config = dict(
    n_layer=16,
    d_model=192,
    n_head=6,
    n_kv_head=6,
    head_dim=32,
    d_mlp=768,
    vocab_size=2048,
    activation='gelu',
    norm='rmsnorm',
    norm_place='pre',
    norm_eps=1e-05,
    positions='learned',
    qk_norm=False,
    attn_scale=0.177,
    bias='none',
    tie_embeddings=True,
    parallel_block=False,
    init='normal',
    init_std_qkv=0.0361,
    init_std_o=0.00638,
    init_std_up=0.0361,
    init_std_down=0.00638,
    init_out_by_depth=True,
    init_mimetic=0.7,
    optimizer='soap_variant',
    lr=0.00616,
    beta1=0.95,
    beta2=0.95,
    weight_decay=0.087,
    lr_head=0.00869,
    grad_clip=1.0,
    warmup_steps=200,
    schedule='wsd',
    decay_fraction=0.816,
    decay_shape='linear',
    final_lr_fraction=0.0,
    batch_tokens=131072,
    seq_len=1024,
    doc_mask=True,
    train_tokens=378300000,
    steps=2887,
    dataset='wikipedia_en',
)
Each number is 128 + 32 x the weight over its row's rms, rounded and kept within 0 to 255. Layers, rows and columns count from 0. Numbers have three digits each. The size before them is the row's rms in percent of the matrix's.

# layer 10 MLP up, 768x192, rms 0.171, rows 750-767, columns 96-191
095:156134116137123076170123103145159126100093131121172087140135070139174189133086132136114101067064133096128171156098120178094170141149138164134081103092128143146129150160137153129159130143088161145083177095081123157100069140139110159183104076133101088138104070114151078158156160117152133151
099:098117169142168149141144108082097139118162151130142097090109024067155106107093108149146155132150139101128100138153168187144165118142159091112130140127091147113142104169062157117147105138120194187106087127100061179158117102129102072144147129101101154125161078106161144146135173141130191125
098:136125123177105131194165129131130136124114147164133127175141142132131088129141113102202157103145160113169101173175052163111150145187131092119153189153183092109113089061105098157120074124157112149106124114086126095169078124086115090034087123101090054098128153119149111170150142079085100137
100:048176123135166095160086129126125111172113131192152114171103114117153128147124152151135115122199151166121188049081091135093132134088134132118128128113147096158094123170127073113121115116120128090147080098162154113062144135147055126146147117112206127109177140066131055129150158152158101103
096:106115133089159130117119142120116110122119079097076153164137118149158144096104102169048125107072178099155135126090114176101101104155191075110093122110167127170166163189137202126148080120169123040107105191110081101150142051067095125123132209094137080128109114193139154100210166126128158142
102:133102159129117114097104121088118129124139197122121163176158109052151105104118158110149119168114111152138095112169097194087146115124093144140095093168106113141159134110192095096117135150136143078172171102171113125140111166162137152102075195082204086106216141081115096154114144183132158119
099:138098137136115111112149083171142206132185146095180122147125103152073129078093111115154147100155085121130115150118153127097083118129168179173080180146163186096100076083148149066092116107146196180142198136129142156127069064144064139123072092096104124115091129132101103159105121168126113141
108:115143164164149145150148121128131086122136174118128188144150091135162147125130117208149154163161189165112142139107120099094147133099099146130132165145113095162116174141148159136180140136108059062147168126126135101088156117149113197144102167131196140157143068103151193131152125151131053174
098:123167128071099131095141134138117123114093090098157132150075096070091190161100143101098110155141148142184134100158123101095092084094139178161131107120133098100175158095128077126127109105129123156160100120116141122152124197123070121093132163137130173145172122112048123152225158120153175201
101:145177178183163129115169149121138119153148114140135161158137116135060160147171113158145153162109151111157110134158071142097088137152153169189134176128155132179128116157130149110174164165143174115096145114059138123106140126110133212077129094156067095177166161129125106096109168059151087124
091:102078170122143145129128214121094116147089134070166127145134134103133130113131144097117153119162149049117119123127185129182167138197163117106094156145128046127097101111148083123154147123151074137090123172131168111136075100096127128124068083106148169076142118173216074113135197115145124127
097:133102090124174115127075167080144094168155096165096124192129106137121103173163142147082162159113136174113141124118121131165095138123100082132134100198109174159145181071101130112111135166125119158190102103144124150126147183135128155149138137204097175157109115072119059068188124169132110168
104:102123126115170119148141083133124084151108126111144060157107089124127116129107160110126144144124094167161119198194136119132088137174157066078140186117138165130133112097168153121206162135117140088136138170135070149089129105151120142127186135125074151137129154046123147142135089078113194105
100:105121204133095157128146132217175118203106185092104089148088135146138112081117122125072133134177151164134118138099120161087081166145081140114105126085149132123128120140132144115081114125136085156063144131173143141108193104081112111070096138111127139165063142133141130080177141090176185145
095:144132144139165127130117027095160061134111176121129096158138137090137122142128099126125118132084113110134166077041097132174156138045137128128126121148123140076148116115092106060124100201109078163157154093094163123074155132138085102119127145101113157097135109123148130120139133134138055071
089:078146119160130115088138132120110135124043137140124102106216130117147124106152118163180171125137137110150155106130138049104152189099106116124176140108122133113200220170167141102157138089100137148166138103102149160113099125142104177156114104036158133167139073112175137155179130139138171129
101:162122117053112092132109161129211101119123173152193161108139128133126146082138111086142103139053169137127147146135077119070143122126100118179075131146131127164156070109074130106190138048121144161156128169093107108138179074128106164153129128180162167112182182141150118133133095166156148157
096:147120189124137146122098130165156148156124177137113125120123145126105114106092173095174077122212083169114093084170101143142107118110059163135166097083145131138157064096078116134043150145122105187141117095121137133149169156128145157187105051085115113183115136154116128153157108130108147135
# layer 10 MLP down (transposed), 768x192, rms 0.175, rows 750-767, columns 96-191
105:075164150097133158123107160122135162068146105117105062125136142149123087086173110102157150104136144139118123072169114085093101138154145121104207109132079076126123079152153136092083029060193179157193087089112141158142136120114164187070187111155150154140125170092101128120137147111133129123
093:148148112126133116140163144169124110157061059094155135142137193188081162161095124069094121188122148098125159100100098162131091137123108148114138109065155143137081129128082123147148107157107095079086118163174174139145183128126163162140120096148150092145092195135139143165169164070122084074
100:121146162106120104173064137097137165018071101138083152097160099102088158147123108113102140069124132102134093189121160150162124042095099110125180154118100148111164124135157221173088159095054145129147141132121132122142140101203099155160164127091122151086100116106121164101156128064079106127
107:079141155105093134159148064143136126131135141147115155112141152197141120053119103109062132130134097115170108126148081073089126143140097116179167143115203151173104103139093103118103161147111162149106105152122156125122122148153145167135122136161173128110108145186164081106114087161141142100
094:123122165134142142152122086139091124109170134119125140075165127025116115144141094158115135140170187120061151081133141108073200086145130141115116150142111157139146140093115142121135116154105193174135138112131142207129118104104145129126119092122128133134144134046161119109138165062183139039
105:078126113141137169139084102060089155066104157147101119109135117124158109144137089164146169162158104078181067150136124078122063154101131136147134079162175185082139089145099114154059147140144093136131093152125130151162146135103128146098121132085151129162111137169193149168191193144142162166
094:127143147119127137174167160128166092100172119095068121145153141128156173196131107118079114158139175138126128133111166077126114129129166165105119129141091093135106173105076091139174150107094113087153098106103189075140170129127090108150195095161116148106153171095191119155173117145110146082
109:153154118070138111120143102138098151142183162104116176143138192185155140157136134153097145113106197102110105177124108140126118089177068136113119119125146141159073145076114093113109151129106174187098173108084138127210133204120146095136060116159130145090119147126171148109199163050172135147
094:145086101067138080071140125123084159140138086126117150128143168139089109102152114118125119106135155125137168126098146122083084121141124161181105108160122126138105096051100158158184157161172102077122073095106157099131143131057086165174155144107192105149154149120101125093098139116160084147
091:156168138101130119126156097156102126117084104110111157097198149172192199089155111120085139108144060122113153090150149151193135130041123127154094108224130116104074163101093172148184133143100078136063109170145102105172121122182131112107162135085127108218090121168161170109116126137117099092
098:152165144074145119172144093116089105083114139162092141204132103117190101113057113139164116172131169069142155156141177110105116112090120102168146105109165126150087158077113111135135170148095221125118098127190109093110136163163120092151150087090179118088070153082165139108158045098113133116
096:130109126140085114136151049131115112109129147111192118148078180130087154081105129136105111128119136159125130143166053163123068099084120133154133192074138088129063166158127101146117206116110170101133098111150138138107048083157110108115146128109146147145098152138137124118172112135136143123
095:122112105070119099135112158184159152089154119163128115085145139174142177098127134149049106080102187102112155114136172097106184172152100173140117148082114136146092111069109108121114094168103074149116130079127167121152179110133136176151138135137153157135104099065139109114168126187139106132
100:139128126128127046138103139151147171102102153110156135114162140134088123198123100156136108108152115129129184093091123144146114097070142144103122106141227140152092085137148088123173083196144132166107157099111117140144162130229171090173181127131122139126119093070121110118165101139053115113
091:062034122138126114075132132102110152144133105149146117083138131133086162094078178142070134183153103159181189201187149138147141194135161066124141158137150122135047132160139160030123150104109129080167091111201081122139090082125158106153130128101137081120147173135135168107152116094145132119
098:102118109098078128114164100156180115087138135162108186113176034137086176114176102133129184140097126106100148157113093090142058128141137111143076130126095136172135123124084069177151158157160165115119139149149102163150152113139135128107120137181054128088119100115052128149091150154149114107
104:070169118137041146080082133155066123090075154123133199142107102148113110202147143151126147190129150140119148127167147148093106200169150147070123095103107091116109144086170072115101121140170106122115086153102103081120074170155135116100105093158110132186094087078114165157148114139129085100
099:157149095085123065150183140097079115099138075132127095119119122171162158143124169122118111159127191079122126191113156102134119125175162118133090055169149102103162127214172089166143116130118111118106121151218125100124108140137183126097108143149109143105112117114147120175134169096091098088